Each number is 128 + 32 x the weight over its row's rms, rounded and kept within 0 to 255. Layers, rows and columns count from 0. The size above them is the row's rms in percent of the matrix's.

# layer 8 MLP down, 256x704, rms 0.127, rows 214-255, columns 384-447
size [101  98 102  96 100 104  99 108  95  96 101  96  96 100 102  95  98 101 100  98 105  96  99 101  96 101  97  97  99 100 100 102 101  97  96  98  96 101  97  97 104 100]
[[128 179  99 175 171 138 195 168 173 162 102 150  96 134 174  20  95 144  94 133 108 155  64 119 111 133 155 144 130 106 105 139 107 175 124 128  84 125 150 145 145 156 137 181 115 106 151 144 139 130 125  96 177 108 176 182 128 202 133 153 166 183 107 169]
 [153 112 105 137 118  99 114 134 151 141 100 102 106 115 132 152 100  81 178 176  45 173 127 103 158 133  87 125 108 150 106 132 150 132 147 100 116 119 161 181 179  81 220 111  88  94 160 123  88  88  83 142 103 136 179  88 137 148 151  97 116 139 168 146]
 [179  91 135 119 170 124  96 104 106 138 106 190 146 180 115 127 155 191  69 103 105 151 113 131 148 190 121 158  92  66 111 174 165 111  85  66 115 107 131 113  72 124  89 153 136 111 104 119 109  78 145  88 107 181 141 130 125 174 128 124 138 127 150 110]
 [127 173 140 166  66 118 137 119  80 104 126 103 150 101 150 145 129 129 126 144 153  48 185  86 113  51 122 151  82 132 150 164 158 113 121  85 152 180 104 131 173 153  88 128 141  98 143 150  97 118 144 157 138 163 139 103 172 136 132  92  74 107 167 153]
 [151 178 103 105 124 130 136 114 109  94 102 107  98 152 183 136 132 146 178  75 132 192  89  76 108 138  89 116 125 103  99 143 121  91 186  92 101 153 117 111 175 149 195 204 130 114  54 100 193 152 129  89 172 138 116 108 115 157 134 108 166 169  92 158]
 [ 91 112  68 106 164 102 124 105 115 123 125 101 164 119  35 133  98 143 174 136 122  92 128 143  34 161 146 149 138 162 114 144 113 126 159 112 102 149 148 123  98 160 149 132 108 189  63 139 152 108 154 141 147 116 109 186 111  99 190 106  61  45 129 183]
 [ 97 118 118 169 138  70 142 117 122  88  90 115  95 127 142 141 144 121 130 134 142 185 167  57 128 179 138 137 122 126 114 150 160 111 163 148 138 111  89  98 120  88 113 157  77 165 136 138  75 157 127 115 151 145 140 165 101  85 131 109 148 137 156 110]
 [108 143 165 114 127 146 130 115 174 181  92  99 145  91 152  97 150 124  67 181 142  93 107 205 153 122 136  70 168 108 145 100  91 107 107 132 102 143 122 105 137 179 114 100 143 114 154 138  40  68  82  87 167 133 115  77 106 137 138 104 157 147 125 121]
 [117  70 138 117 112  98 164 134 179 116 136  88 163 151 159 155  78 183  97 133 111 143 124  84 122 155 182 116 123 140 150 149 142 131 121 151 134  64 108  54 156 123 144 135 112 166  56 116 134 129  96 111 119  94  78 117 134 138  31 102  97 103 150 127]
 [ 98 137  75 115 172 117 119  88 128 161 112 148 162 178 102 155 169 146  76 207 176 121 113 127 144 156 162 161 157 132 138 111 114 133 121 146 140  57 131 109  66 199  87  99 154  92 112 117 165 117 167  91 102 110  92 176 148  89 114 125 182 115 117 137]
 [158  75 172 169  93 144 155 122 143  52 126  67 125 143 103 157 131 134 137 135  95 160  85  95 155 108 133 201  88 134 125 105 133 109 113 143 139 114 147 176 112 121 122 148 131 148 142 150 166 105 120 144 167 153 162 161 133 126 191 145  48 121 192 124]
 [129 110 113 155 173  82 161 116  82 174  88 157 124 135 185 157 109  90 110  96 119 118 164 160  54 153 137 181 126   7 122 126 137  62 172 172 132  65 169 124  48 147 114 113 109 178 124 181 124  96 161 176 127 150 174 117  93 126 121 165 141 101  81  56]
 [141 116  72 151 132 178 138 132 144  65 111  85 158 110 146 135 136  88 129  95 159 135 143  86 130 112 153 135 158 116 109  75 165 134 128 149 139 170 125  84  53 152 107  67 142 117 143 130  60 156 122 115 142  94  94 131 153  63 146 152 107  92 158 127]
 [142 191  93 150 138 119 162 145 127 133 130 163 111 121 171 139 165 145 131 124  92 156 133  94 122 168  86 134  87 126 175 110 121 122 121 159  49 135 163 157  89 147 128 126 100 107 138 131 123 113 165 136 107  93 103  47 132 153 116 142 156 110 118 119]
 [ 88 138  26 107 113 203 126  72 191 154 168 152  99 176 166 153  81 137 105  72 108  73 121 180 141 179 153 148 125 133 135 176 156  63 143 100 131 103 139 131 123  42 140  97 161 122 119 126  92 125 147  77 142 117 113  73 152 119 138  91 117 125 150 128]
 [ 76 108  89 107 208 145 100  75 120 189 177 114  84 147 147 102 132 118 116 124 127 171 126 168 204 148 144 181 137  86  50 136 135  98 140  98 131 134 123 121  98  63  73 112  55 183 118 103  90  98 119  88 125  86 119  94 118 179 101 121  83 209 119 172]
 [139 132 101 144  97 212 158 150 141 110  98 155  98 125 107  91 123 164 131 123 146 120 150 133  71  97  96 196 119 127 137 149 131  84 107 150 125  72 177 146  70 143 146 143 144  84  94 170 116 143 135  73 126  97  96 166 154  81 174 116 174 124 132 148]
 [138 142 143 146 114 130 134  85  90 148 198  93 158 202 127  98 132 137  46 145 149 145 100 149 113 132 159 125 150  35  92 109 151 126 116 129 115  95 142 111 103 113  79 166 134 174 125 173 158  61 140  93 108 146 164 140 112 177  74 137  99 133 115  89]
 [114 148 160 178 100 131 176 139 130 129 168 142 100 128 150 120  85 134 149 158 147  79  74 162  94 143 130 107 171 119  94 100 107 170  95  90 106 129 118 179 162 116  80 138 144 103 133 163  97 103 155 189  88 123 143  99 139 130 127 137 128  70 153 117]
 [ 74 142 137 183 136 132 137 105 130 141 125 155 110 128 128 104 104 190 106  97 161  95 121 108 137 125 178  88  72 165  77 195  98 138 146 102 147 175  80 134 157 127 159 118 115 150 117 113 108 108 108 149 193  91  90 118 129 108 135 124 118 135 143 144]
 [145 118 121 153 136 163 130  91 157 100  79 147 139 115 116 127 139  99 172 134 162 144 196 144 152 117  97 182 163 137 124 145 137 145 163 128 161 125 142 129 107  84 136 151 120 118  77 139  81 155 176 114  72 149 161  96 198 125 121 115  94 155 174 122]
 [119 121 101 154 116 188 151 183 123 137 113 123  96 118 172 135 118 130 125 105 138 136 174 169 161 203 139 119 162 235 123 149 168 127 155  97  93 128 135  85  95 101 170 118 126 115 138 113 130  78 112 107 109 122 156 119 117 157 174  70 112 147 162 157]
 [ 81  90 121 177 102 141 160 129 201 128  96  70 120 108 139 116 152 111 129 104  94 163 113 132 113 108 129  97 134 184 128 102 152 113  81 165 105 128  66  78  44 139 167 156  77  44 127 125 124 134 126 166  93 149 106 115 149 102 156 130  85 125 102 165]
 [221 112  86 124 132  67  27 192 120 140  76 152 126 202 129 141 132 106  90 137 193  76 179 119 136  79 135 108 112  82 108 148 137 116 208 143 145 160  91 146  97 110 151 181 186 140 111 110 110  86 119 151 136 159 183 154 138 135 103 162 155 103  96 123]
 [ 96 154  64 145 166 185  70 105 123  84 165 152  79 147  85 142 122  92  92 104 147 127 142  98 164 140 118 150 151  94 131  90 197 135 169  93 142 104 147 128 100 118 146 162 104 120 158 142 153 113  74 131 157 167  96 113 114 154 139 111  97 168 132 124]
 [107 122 153 156 120 137 163  93 126 142 131 116 158 157 111 200 102 127 130  90 101 117 159 162 133  57 110 172 104 171 185 131 104  82 120  93 111 145 121 138  95 145 122 140 132 132  67 135 177  78 153 103 113 134 180  81  95 172 161  99 166 142 174 195]
 [ 56 135 112  81 136  64  99 127 129 107 144 136 154  84  64  99 114 126 103  74 100  95 157 163 147 115 123 128 188 165  91 134 140 101 144  96 111 130  97 112 130 175 197 157 145 179 151 117 104 122 194 158 144 118 162 179 141 164 157 141 148 140 167 120]
 [126 108 145  90 131  75  76 135  87 148 119  71 128 163 109 181 163 141 111 132 140 177  56 135 101 168 198 125 164 117 105 185 144 128 144 104 139 176 123 133 158 135 151  75 142 128 114 165 114 122 147  92 107 148 171 146 103  97 155 126 126 122 100 101]
 [129 100 126 158 125 129 164 170 153 121 107 144 126 166 114 175 102 116 156 118 135 112 199 119 112 119 169  88 110 153 187 133 100 139 180  67  92  53 105 138 119  78 100 156 140  87  84  87 101 179 133  93  91 193 150 185 143 154 108 209 125 186  97 164]
 [173 174 132 151 186  91 152 117 117 173 212 118  89 166 105 122 113 175 145 107 120 126 108  83 129 117  82  94 174 145  90  63  97  89 192 105 175 119 105 120  81 106  71  67 115 137 155 175  85 151  75 141 113 139 144 109 143 122 151 126 160 137  86  80]
 [146 143 134 140 118 157  97 106 121 140 121  80 106 112 160 135 115 126 111 200 184 191 123 126 107 167 143 106 187 128 216  68 121 117 121 114 111 140 140  91 139 178 135 125 147  45 105 161 157  94  97 125  85 182  79 103 161 133 109 112 101 142  78 121]
 [124 122 148 164 151 119 172 119 103 148 177 160 151 143 107  73 136 114 159 102 138  78 134 195 119 148 128  67  98 144  75 168 123 160 190  46 124 151 104 137 108 145 123  81 129 117  77 176 159 169 175  48 123 174 136  87 135 124  73 141 179 183 133 145]
 [133  75 131 189 163 128 193  99 125 192 136 140 178 139 115 142  97 110 136 106  73 156 167 144 160  90 184 111 131 117  97 155 107 104 118  86 178  86 132 200 150 129 142 123 119 107  96 113 122 111  86 113 126 102 113 213  71 148 110 149 100 139 150  88]
 [149 117 125 140 147 140  93 108 168 165 129 114 115 100 192 127 117 144 132  82 134 142  93 123 125 197  75  93 131  64  59 130 157 148  92 140  97 155 133 149 169 176 170 165 133   5  97 124  86 120 117 143  98 135 106 178 114 100 123 135 123 113 114 180]
 [178 100 166  75 111 138 105 171 116 142  89 134  95 124  56 187  96 133 129 150 122 189 100  83 116 137 127 154 116 141  96 197 144 122 104 182 131 159 135 186  91 105 107 110 177 199 131  85 125 140 172  60 132 114 151  83 140  92 108 132 121  91  94 143]
 [157 175 146 147 136 108 135 140 151 113 125 100 129 129 124  75 102  48 104 143 131  68  57 111 114 123 142 147 129 152 104 122  81  88 101 147 124 112 133 124 132 138  94 123 151 165 144  89  92 154 134 103  85 136 156 181 107 143  44 173 161 108 151 122]
 [136  72 140 128 114 136 135 111 176 134 153 143  73 177  88 157 151 101 118 109  94 141 142 116 114 135 132 163 150  91 133 126  92 120 133  94 107  41 108 138 140 186  70 146  57 123 104 144 153  87 116 176 125 157 123 171 113 101 141 174 136  95 127 132]
 [163 127 174 106 154 140 117 106 143 137 167 197 146 139 160 107 116 153 140 128 107 153 167 199 114 190 175 138 166 162  84  92 155 114 129 110 152 162 103 128 127 105  93 138 121 135 120 114 152  99 127 123 156  76 154 184 142  83  90 154 111 138 174 149]
 [109  67 146 142 174 133  96 185  91 156 128 123 137 167  71 120 161 150  94  94  97 173  66 201 138 130 140 138 148 188 104 107 100  88 141  62 180  67 151 134 190 109  56 135  90  83  96 170 105 111 130 157 143 169 132  71 144 201 111 125 104 108  96 140]
 [121 141 132  66 148  97 166 196 148 114 140 126  99  98 134 193  99 139 157 120 148 124 121 117 111 136  85  87 110 137 169 164 103 157 111 175 131 100 128 154 162 132 111 169  80 125 120 171  96 116 108 118 106  85 162 112 133 103 144 124 161 115 147 144]
 [146 145 129 111  90 133 141 114  88 143 114  81 187 148 143 161  93 146  89 123  98 134 103 179 140 107 116 126  83 127 112 189 172  97 172 108 159 109 132 115 145 118 138 150 105 126 157 164 172 132 107 168 140 109 146 121 118  76  92 145 166 138 106  99]
 [102 114 170 144 147 132  99 149 147  90  99 123 127 126 182 129 114 133 121 130 132 156 171 113 133  68  66 146 205 158 150  98 140  76 157 154 128 148  99 146 145  58 105 187 113 132 150  76  94 189 133 148 210 141 117 122 167  71  28 127 159  76 189 179]]